config.toml
n_head = 2
n_kv_head = 2
head_dim = 32
vocab_size = 8192
norm_place = "pre"
norm_eps = 1e-05
tie_embeddings = true
parallel_block = false
init_std_o = 0.011
init_std_up = 0.0625
lr_head = 0.0124
schedule = "wsd"
decay_shape = "linear"
Each number is 128 + 32 x the weight over its row's rms, rounded and kept within 0 to 255. Layers, rows and columns count from 0. Numbers have three digits each. The size before them is the row's rms in percent of the matrix's.

# up: layer 4 MLP up, 128x64, rms 0.334, rows 53-127, columns 0-63
# down: layer 4 MLP down (transposed), 128x64, rms 0.328, rows 53-127, columns 0-63
up53 099:080132140115132145121122125073148131071190120109185138157093153088139066124116129142169156136166101154118183123113176133106085109128110180189152076161142088121083126195160162063129130121127129
down53 090:164162166152123112158139122128103157153095126123141131121085143127203080183056113119172096081146091129151108076170111108141124060144134106154120131104169112183142082140191061146121098107135114
up54 107:125193103134119164099151155154110137159143175140124124139087109065078113173166087153039144095101151131098163129137128159087143137118142129141173092095082177097121106121142182107167095188163123
down54 106:153136163174115128067118193174076139145095089155174146198146155110155098112197153138082166128128150088167106134158095114172098166110105100108143162094067128099156149123149155135141145090113100
up55 119:156143097122158167137138122159166171122131148134122170173103163156096080150156097087138136123120100104075170110113098153063159115102105080146183126136049131118099119130147140046195147125082154
down55 127:116184143073138064088108102157106143163118151122161148142065154213173107136166109138141121121125141068123168078142101106132166118105162099091174126146124064170166143101169136099145105110121095
up56 109:094194133147105093096190106095089139118107100126107163173134149094118106170165126178086172139077083125124183086146106151135148135170097152112115133138148092189099110150077165083156087114150088
down56 099:138132126143083180146142154128153128145133130050172071122110087117117112103094112122168126139138097141088153100094135087192119135110130164138124187078132084119126131202165137127203065092127171
up57 095:112152102057169142092220133101111097106096163142171116108131120092056174144123121163176211201135130091147148172116112127140108146109121115093094148143159163108095125123122124135093141102110141
down57 118:061122098127186108108100148115135141085092125133131154143133113072142091135136139147183147104124055143084178122077116096188167143105116149114116142096139151062134188126175103075176130089100127
up58 090:158160131098167123131088088096106146094192102161101165085095122170127150065149160114126191096142129129135116171102084082128122164119060167162129086155111159146094157098160190115122120106077142
down58 096:118095095092081108078113094102174128048124194129145113117107178086089110086115095111071134078150127108144118133130121129065139145117110140121087094164070087141164126133121192092122113091158106
up59 093:113100134127179135064116100126131092091107142121085185120096219137093149111149130179112125093175117083146186162132088101139180104138097128139138176104125115141186064093124124111150102099120085
down59 106:133122198139108134109095154097111201127112124125088117118129077148101124119158103130093116149193172090101094175073090106113125132155091113161042157133171203127119117147144133137080094160152131
up60 110:061129108140120079090158155165110103102105111131126101162110170125107096161134084141099144060063110123167109149075147162138132121115158098115181153058098066170154145150156132149093190141141145
down60 127:103164177096108176140117113148086187074141136119135163130173157159126113116081089138139112109148110152088115119128118160138209154084152099141153120157098163037135114073106102184112128149102082
up61 093:134106057085149139185137106181184086128155103091156106135138093171121108143117182162134100082164123123101079164095127085146121116132107087139078126096179186084109134167136130097152186131165122
down61 091:112193099160160094117079104171151174129164187145205164180092144125106120132120160176105096124151155106120088096149158151113133146106172071149161112193058133160114134127137126141106129110153098
up62 097:191096099033127124156149105109146109126151092114155126120170130122091057102165158133175128158126162150105103109110121082128095193144071177094121096129117123130150067149134082070138131097126145
down62 070:088128149121166131185178166110123158141092179178187169129097142139113158162188125151127094103104081178111135141087142127136159122182181110128088179123138094063137084130129099162183125107150130
up63 116:116130152136147096140156162090101111059100123099057131144144121119196111154146095115148137105119114129147142103105166167195132119147103115050159115103083094092158168123168149169131172105117045
down63 114:120143122165126144183146121159120100126177108194090124150124092114154102141112120205192090118158084144198185136105182134128156047150099161120155148127139129129122167075154153130121169114135151
up64 101:094144088158136176140145134092154186125137160119118092145138129162063119124133143121145100193051144108084168189073129053157170157136132102148135147096089152127118121155124113085116158060139129
down64 103:167107078134087109128131066159111126118112137170152145110162092076095089109134116105152190075117125124122139044101139110057133128097099092128213135133145149141161067157141105121107104110103093
up65 113:146122139116092186141130138104173141142107074078157114112163130146099145111095114115117180170127176180115144111151131082085180176158063190156141160064144106158151148168125183143174155116130120
down65 107:172142103156162129159076127152065181148167142069092115148158160136179098103138179172137101106120060134106148115114123140195142115079130098129089080159076162115126129132124150176133099173118089
up66 095:024166152083123153110083143112170167199167139125131109094136133131100162150113137104105126102123150092175115104116167133118089129133138092135073163131201122084140140133127112156068138192145101
down66 081:175113116132101148173177109127067103141107089062120082144095058104100080154107064135112076148072127137092081172126140109103070103101104140096109111132111102139074111136103125092127175133135133
up67 093:100110175101104119101153119113133092131101075043127141070101146112103092159110156086152113114167125130066129134156115153120106136080156176105138076209083136153158101167118147162163147171091146
down67 101:143114166082062148087143114184121153151178149069099071158118092092104126075122131141171160106129157090124126101113095115093079093125139148177113092156099191159157175124133163169146167117129098
up68 109:138174133102164135175140143123137150183131133121122174117124138146098128136166132117114142185101131109148159194167100126109085058157059122124159114131053126134076092157085191095071087121115146
down68 083:158111129129102109114129163163162143139156161154076149134196167159184181118032094124172113124171126117125135111120090176151163083112147151102051172107150142120161134109130118115145174117178138
up69 102:119175140104166149065143103138113100135077137127123166099092151053128163133136190055112113131124132162125108133108080058137084178091168186128127129128151135130094169103080148097140100082112139
down69 112:139094105059138062207141062126086114144166131106096110134074141107092134066110114161126126149148096108163084167153068151167096136129103139145125090171119097142080136107170120148099100135136168
up70 088:045079086166107163142088152126070094136084120089113126105189164121105126116124115106155158138115128179100133100150139045105133160109144151124153148145147142146154108168072078177160077135149115
down70 089:172108105078099149068122142152132133113098111143098112116106111148153090155084140147114135130117139083118113081137143136135165066064125155069087109160142145108130112066072175176210114071123133
up71 096:115107170114146106070149172153151160141077095114146086110154235166096110137122113133138122092120119131185105131142130196154068160133138069171113154100135150119113158155106089184147112161109145
down71 093:119089085188102046145132107117098135115137106150188146160167112107102168104141105201131149182141196122169129116087059115139154164047099134128142130119133154126146159097104119128114126091110134
up72 101:124212141164096154112139108131170156078124151140158103149076137101129144127135152101087146063161053090113176155146058092141081193140121098148170161087104146135111121117149135148126171102148124
down72 115:117104162172109140080126119120122127119166141114170149134068113158189134082116140186077136163142117127140099140163170141051136139157130156164116125075131088172116070129127119168053162186127160
up73 095:141067093111105091137206125073164132122103115151146169124105158105107111125129114137135174106175084151120175136076144123113082173132167176061091094131153116091065181106098137152119106158121093
down73 092:138123096092207180102109062103072163081155150085138153138153167121096133125112122146136180136116086142095154120174129099134145174154169087076169149134101147080127094122147137174109153059128132
up74 091:179173095123196199113134139106175041143131120103111113111138053108100130142096138086141133138164157129111163141162106172161100126162131110097086091142058122108137116125067099130111161126155115
down74 084:196093098159058103137165122054163069142182150158105145106149133126137112096122122171084120186129153137106123179094156211139153169165124139120128160153133115149137136175092096159113101138127131
up75 096:115113129172133105134129141132128159156090120127082157179053217112155095161187115117116134064074101073110090125101115129125094167172111161115145158158077154135050132111136138105145154134127125
down75 100:099151076119070082097187130119095141125117117160172138119137065134088147125118094090118199139165171100137172081133137108133153214096151141131185143163128143145132076135114097105121184125129092
up76 118:047148078131084150145092161121081135114127146110193142188122128104185120131125093123129171068115091123128164162133091098178133100168125085115140100123170094111131107115078109066182146141132159
down76 133:149126140210086123147180140145166150167134149137164072167120131109120115114127184146101104116050152158117151119182077146192104114136127093098057143109168168170084109110137124155099102130132106
up77 121:074142156170173138153100149080191099144150185074185116134088127113139136137170116070109204114100190131119145156123152170109138146071122140145137099145095112101119174127083123126122097140124070
down77 118:135091101147118141191138177124146065128161063126184145135120143158147147133137196169182143096137185175195122093128093164142123113081171101105106125089091101174169123120110102119111109139092124
up78 092:068135110045135075098111126139132142139161113161137144129156107123145160112117118061182158080193106134127102159075150114183153065095099125152155153133173083119139146127072155104150149098093150
down78 092:087100124067115115113166162090091129164148096114123099165144080126132134096141130160105158116137161188105122178142111137228136072089121143116183161116123128126140119221086083123123132134118098
up79 086:135146103135098199117137142059138185145149120125138119133097136052076134145086076169112149119175102145122160147120164121055149188127088165146104127072111129099080182111087115148155128146116123
down79 094:106154116138151183165133117099137092121153101105098153157057090074123105157161146145119156132165142072099135136063148203118078100147141121156116098147129111116084136132034091129097116118071129
up80 093:126107106148114118166172136078153149099100099116129135130130118163125100142141076146090067136100084129100131138116162033101132188141117175107135088134125113133140183120219141148211118149112099
down80 091:132191154132110144132173093099064122131123092107115106124125120113158188195111146173136186139091161103144090156110122124174118088162126161068168168048147130127139140176102113085094129098159113
up81 109:118157097134097121082181099125199160134108106140160084123115120128108097142132181084147118136067153154112175178084138083194092162152113160174152124100139139135098137132075134034121113134117130
down81 120:102129133106097117055104093096136092111140149091166137100144129093105104124151206084116146105118070123133088097092197101154151114157197091112128143129118085124147175205160155130099106134168129
up82 101:134173182108108114138142107152119118109137094113189125187112101118048135122125155120157130098052099156062129146110117137197126119202154132124136120149105101152081111094096160096128118093174181
down82 101:154126183114132118108141167080099057102094089127144177111141132191145204097121069090107124108150170108096104201173126106178105125128139096142097138117188105146138107182122137128138084126125138
up83 089:133088121099157151140085101148113124166133120116170119089107155133139116175150127149145162157187171083169118055112106106171076171109102137165131136063118117115104159068121170108069200147134107
down83 086:195131090100145118114114105137111130100128083088112086165128058115105090082135173159087098160066120063128067187149134136100106053144124120154110122129081182121149103132144122115104086136148133
up84 098:071124139164125126115161104111154101207141095108197121098177090115144138136090135155154149171098111150120146166136163176152119137201091155152106179081103155115075095119098145109083175100151110
down84 082:086148106104078182135126077151076099155148164074103058079179130099122103112060067146134114144067129159148183128135102165097172152121153129118126091109146120126170080113144094109138142114129115
up85 108:124147188083065144134132138151148132130108137140159091072099171168059108044120137143107104108151121167140104110084099100150137180088109161123141177146125080053098136118114108122081110095112104
down85 104:130158141109139130157157069133156104135148130113126103149094125135183096111140143125151110047125109071081194140134133139123043136117142168161154151187132096073116067134115165188083112106160134
up86 099:098116083123117039119133144065147116152051086109128109146077116185156119143148140117147168124085138141132114185091092135185128155113136111148121060163087099137139197143119110132128123120079155
down86 108:095069109084082148152078111084087128130125105066162127115124128151158086156084193149190123208103126146156091120111182093127175116112128147118073160147155129159130124167127135126111144161079118
up87 102:093114122079138126124169129151102047138117112111143115105069109097128120193121154125141154115082084067065148148184135176143084129108139054093172103118120114137156066144139181114109121107105129
down87 106:157130125119126137103078163107131155125141122151153157126121139135076135188099080054121118176187172124173115131120116092043121087081174114148134106137114149113096108128063177101090143107088081
up88 106:125137134060119067084148170204196075173131118128112144119160094102176127157167123081125131060107099129101137106118088115151142124152110141095130121132155151143124190113089074160150122141142183
down88 110:096140162149093124149113140182170108107108173157088110106172111162124125130122117151097090120144074121139108126125188112023173116082118082118136092173121183164136170183142147152140158160174129
up89 098:055163125119086130153148158065145170128088202141155200118077172121103141117162102103126109134098153138092111144114127162129155168149114167091108152145134124171099159104118091089150198084100115
down89 109:141112091157146086119086170140157117099114142141128134082131154088118079110138131119104078174099044112156130136115137166161140149154129176069111123196104139096136125172120101101091148207157193
up90 109:104128117145156100098195115111125129059161131184154037102133128153089168116153184096131137084132116135134155138120103136162164102090120082165074177086163139133175118141088147096169127109098095
down90 124:100128173142096190085107096115112095129112130178173120086184076153140156086184152119126153121135140076110090141119120096116209069122120105162114158141090108120069100096112113170112134169113088
up91 102:100140107147130132136085129150101066128127118158146148122168138111161175162164129092086123101180103105132120122105179124112181094163143176126086133080145225098116199124116107144162187153118082
down91 086:077121144149108097138115106146150156094174088122143126129136035155095120115138165107114121208082134148184116141132137095074117111156071100196161102108077113141094149168096134102073103140107126
up92 103:119165151099175100209139134108114151056111083054186146112148077162118126141158129093134137174143185112066149091149137150122114145072098144128150074140082145144113109161134163119102141114126100
down92 085:166047139120111136165114182097149132163134080135169167094111138156161127125131149110113087097164128079155121181105133102124130068104101169140079202142179128115123086137168109138075122134162186
up93 109:021145136147148114101113106120150141116139154104141090131125094188152168118080136096105176188134126130102180105127146124190094164098098080118083082102129141097180174126164123108137166158127103
down93 115:150169109133183157141176138119132127141132153126163141086130164151136121131134145153123058164082092128151170155149147095063127107182168192090145231165111107091139123141143098081097107107143126
up94 101:148134178171154075080137144108167102092145145163128145133112168150084145095204120089082116094159078182074108114111191122178090183142101152140112099146120162121096172159145154109144148125104118
down94 105:092144105195171110147150079134206162143161143109168145089162114127163119125082107095111128106105126150084131036132132175091136136164092189140108157134122178128095053120153114140123150116113126
up95 085:153205106128183148175106169119166127128142125125113096163171116142088103120149109139124184153145109135131170111115175142137110096092108168171157046142096135113180141204174113126117068145166126
down95 079:138106130062124105140155148110134172192170073123094141119060138148109119179139169148178097153132164121165122145145098126147136075157110121124155204086166121138076125084121107084096109099166079
up96 091:134208158134134129101115067087106135063104145111153135155075090166094129071175082137154085109108129134152195174104136121132157152154130141138129138129087162133071191108116152095148129094132178
down96 093:072136146070103172102124149098144118031158106130084136092127061153145155141116108120143109113131186133156155130099109144067108130159145148134136156130152129101131153116155183152088186136117212
up97 110:163106103166192161196099122184161133121139114086143200104122092177122098119159135110075107134112150130153093166143118134124158181137083128167129123141112113112161088083104121101165076190074129
down97 089:110136145089115132103161121129152173150134192138141118153202166167121104153141100161121123216097114119122148205140166080128153179173103121176123158119170145148183171132151134162164138116168101
up98 093:166173165143104152146079172121149131165131090087142126113114122147105180139146124166167165127149117094107135083192135132125115143198100122146094151067087093174149081162099064160079086153131157
down98 090:108145073146147196158082104128161153115182116156111129170157107106127101093156079146122095109100106079144091107147187185121101185086096102157105152105117085123127126066117113114176142087085092
up99 096:107140149144129118115113155083143135124087147088161101107114153098082160162136147108143182180143163096069100066113126137143121115062116075090109097120134101117143183146108085182069141110051095
down99 087:123117095203167135133141137136155145063132112152159127116132171131121104044159165115096163068125130134083162106087069150141189136099103122135142118149135114102115088143079176126151127196133185
up100 090:088099127092064122175062156104071130145114076116126093148182135109089074182112146098116123158144137139167147151117094076149097082126149163094147110163108117119156170157164175150114158112188136
down100 078:133106124100118068083113115160087118177053117107090101154203126088152134157178082145114110138195155133136145121115140070098146095097083180121122125122082120126169155082126127068140119124167120
up101 086:136164082081071091159163145114126153151177102122109087168130051151073055124157122140123161141091142169101101173115118138141080173143142121131129093089127119130090133131157137054084123120176144
down101 084:179144167127148117068148121143119170125109175184157105139121124117159163105107136154139132190159147144107139154175090180161120182168160115143091082155179185113165146111150170161180116091117074
up102 102:081105117108126117097179159147133159131087123169166097166166147124159088125130123143116156203132130168153150118095119109113121105070138108067168123166138168091028157113095195138113143096116152
down102 095:188203127135151165163128110153088155135158144109067172161130128148132158139161145209100124111117132120123130067135117123192173178141122104131167153071140114138199069128146106151109143143123161
up103 094:166125127140131097139209073179131108151091134067161155157137118107100119109181063131146111141093165106146130144161140174150132192111174159086110087082104085112116076108124124166160153110102163
down103 079:079140107134113191124060080110117097144228119130088102098162145107109115144137073113133158085187137097124184070162167127138121151121115185131149142120134098119154112129155089125121169074110137
up104 107:176135096065114152137137139139112111135154112097140105094143108096119050172142095178113067062110096154123191137167111139161145166164102104150147075090110082151146068128087073118123129152133133
down104 103:116146120135043091101147138097078119104166111170211149118174128144107076141115104174129084169150168100103163127094100127155154149064162148124157123136111152124166132142120076135053148160125110
up105 093:115180043138145193160136129141142142162115110072127115094124105124128117112049115187181155111132172102126142129120078154144143151160141138120054133079149120124103066078121121091086127118164135
down105 119:193116117129144104124151135170148089068102140146142134109093141169171109091107142095164123069138114158107134087137191136133154133095205139076155100206125100163099182141121142158166121181149132
up106 081:114164136119161163192164109081105179109142128140119129102155158149132096142129090123178108123072164072113090050083102139169153107147070160109082155127111169091137122136083165074129142167121098
down106 082:085139103148150088180131109103103098170150148184111168116068124161128132111095124082169113104117089147181066111111168142125054129152079110139131107141094091101141151150040150096096144129127094
up107 114:078120130084108120108148179148100130070145121091109168172125136121070141137131154105164172097116080150142096143082099140121094169129141044151156141093119124110182130160109158114141221177143123
down107 116:119128137129155141151064184137100150086163123129106131110132083184162151160078169151176146122068169106141082112090116126116150113144157085129148056150098161138210141131160110160094152115163086
up108 092:155138102179110194134129065089128138171111133090166156143132138111115108156100106181118108154112161131053152118099100119123107174107110164186082148088117100097144087079061167077126118105103107
down108 089:142176090188077125132088160151130138074116143143120145099185107091122181145069175148111130136056113120131135120101179142121163057140162099061115100114096174138104134137185106138103100112124115
up109 102:110159130156086106169176090097100098104109093117123137107139164124162131152093128136167136127090118204129060131095143120116133152074104180141176067148119162126074161162116191102143139113085188
down109 103:199128124109122087135153107108117109156101116129096110112147114114119125119094083152118096168159139131132102109096087161167157150145097200095077088095152130115207141149137076134238145101145147
up110 162:114180179111195128123086102146097116105181133138100139151157135101154121164136170086140113118072102079099113142098145174157126085127116052090143134204111157131127062138140149131162090113096167
down110 114:174154148163137133162111067097077102103161092128091139123146129155156116143139152104133127126132108143125065139092069167182162146121168149063088158180157152097118079107110094099175112157092195
up111 070:144159128077126105127206154164153097088108107065093127129179129069131099121086069148170155110148083153148152128108059140133170134176146144079117091149179149162176146106152135117154156137114144
down111 068:103078121107111049112101086183128132140096080133066154123155107146128132096137161122145140160102177142159099157126163117162160050083124121141168114199120194110117144111110123076074116120121123
up112 097:148111142141110109141156128105114148118105095143150184165108161116113090163162069155172140121111178098147166110120110111128149183108055155112109182128038134151049142152144125062107095139134159
down112 108:131147137179113156146119114068143046139120104087175128137134130135128127089096105165189124152160144171158198095156124141134114176095142138115110113178100196123061122169120123083097151185143133
up113 111:117150143163180123109164151195110043192141117074130144111126088164147111083101073101106149126116083115181127173129104131149170105156074113166120158105108137129160121115135095173142114193097130
down113 140:077142081175104151129116132124107124169084118140148149069168116171159103076059074090163126132127102094119201110090101121108196097150139111100143154137118093131172116069125131118184135093132125
up114 095:094085092062132086225151152127136064163127127125153127118093142169109112101112138161093129124182143152174146157102089145202133101099104079120140105145145160146127123147132159102064130181142145
down114 090:158185115156122154168124155130103147153069097084109112175105147083186110131085121126114076126095090062124149050141137127066183118131173140122125175159108113165160143094162107126138082139138099
up115 102:109132152156130123168105138147120165129137109169108116120098145172106116119123090119146102183107141159158098095053072084112150227105124134089130120170142166121113202153158169094178178130098116
down115 104:168165167117186114090092162136131151197134093074109204135152123137116095128186112094140103160123114112106147112067081115082129153085168090112132081155135078138068163130110147095111126128110093
up116 093:130108114132112127114174145168131148048139130130129093146208163122100124138166129146155138092136131150111101170118161083139170148176101107073095153126144172078132129103189122092181083078094068
down116 114:167122103081123137152124128125132163133142176115057143138121130168123131088113095151143159067104167078146119190072141183104090083178114066174157110120139157200123134144119113104108107099178150
up117 096:125135116051091083116143126117165139078139090144122124134199079164103148186124161149107150071090152184048134046081133113148109130107130098142141101132115170110125142165155100155118120143144122
down117 085:137136122168117132203125141143172046190161172153126141108123131123155137124127155171116150137168152163161103151091083184063125099132091130173141172145147132175131101096108125153076132175185128
up118 090:121166137160099211127135153104122129128076122102123115097109116079127165140100157192055116080112146103085162123117047095090137135138136170111090125156106084126150141104169076100146100102180127
down118 090:070114094112135060092138123102148127107186150089181115160135119110168106104176086195120130222081171109143138085125148127181119124176110165116156120089137161136122088154128126116123119118121079
up119 100:107158183162170114139134149104126149138124112122090100112174087127116163106109056129178098189143098109108105149131083120180130114122116110111121075171049103170159104089121213173141144122113120
down119 102:134101119116124117097115151094105167146170118083111122183140185182083098128158112133095138160147149130083169111137087078157133144137138109188155114093099123083139066044163082137140108066129167
up120 095:164173097209108133128078122099148201119117101148174109100086151127095077137144157143201165126101113107103128129148113129112114120153106148082188099075060099146127091146147147116126168117121177
down120 081:065174137094093182105173088151108161124108140182093072138142091116125097128071117111149132140088133132104157150139154114089138111132206180107112139101195156144143102128136154092184132179172127
up121 106:100104085142159121137107079137131061115168163096144178121133106150161080129185093141091157109155136126088154148091143138123122214159096115146103083174118152155108133138152155081091201152155083
down121 086:122110134196153150111176138133178164126124123121148211129137081166120070075125092051131124108160089092072150120123161122109128159132150118119075142202102109107077104116085125118117121153152154
up122 088:093173111110113190141072149106154117147165113110176106126102157106111080099136194161105155169158100081090146121159142164114108095175132093119131037147110135130174160155150140163126097175092161
down122 088:086109113137166149129126085158095149128126155220111138122075121106161136087135116128168201122158161143120160096094069084086069108103154163103134079112147086118113112079119167169148154116126172
up123 100:119122094105143105129174143149145064167136115140084117095170090089125126185131202200125167121090158154111140151110103199130116075071111129147140120126098180144107142153159157105119071123173153
down123 091:093098151088124127082130115155121162198145198190108125118106110086112155079126128178129115107139113141170146175089114123125135138115112136105013136133133164142112154120158146076152105157191124
up124 089:132053097137118154138074137097101110098078126103111148137150141087129186143076103176092143120085085129136141120107092173159160138102213164151111133173098128145116173069165139102181103132113103
down124 100:113124162193127154135086109112142170140181195120161108123050083151143148134115103140125124138073184112140116099171169153069110111164153120199161118185142135159183127163123143123088147137139144
up125 095:051121141125160177193108110128126104180101137116111132119102062132141113129126111137133202138121129062130113144110076143083144120141119145128046188148183131074089113088120107150084122129155110
down125 089:111134108181169108088142068137151160150077118134160104136098094107189102107037099104137175094138093116089176114146147117117118141109138167116072078127160120145116061111147146144090157078158113
up126 111:143165085128137142185132154129113158132168073038133174075111119149106106115081088081144116127171130107126147084099143132131108155085116172067143151131116135122040113163103116103162163148109090
down126 093:083133128160161130154066153113068149063154095104117147114123135095132080090137093150137101127125109101183103041093116134146141110106135208133147170135115098092073148197129106100159149138134147
up127 118:097158138166110084168110142104127119111133079121142129144084106153100142114213139118175128136116168128140107160175135153117130148181129133124128202136055103152087125157106191075077063094103121
down127 110:097149157180142089154119155162149148129082113165131112167124110182107138093194113122099111133142138102162105120142129182212132115170135128184102180130079103106110203186111179104106108103134128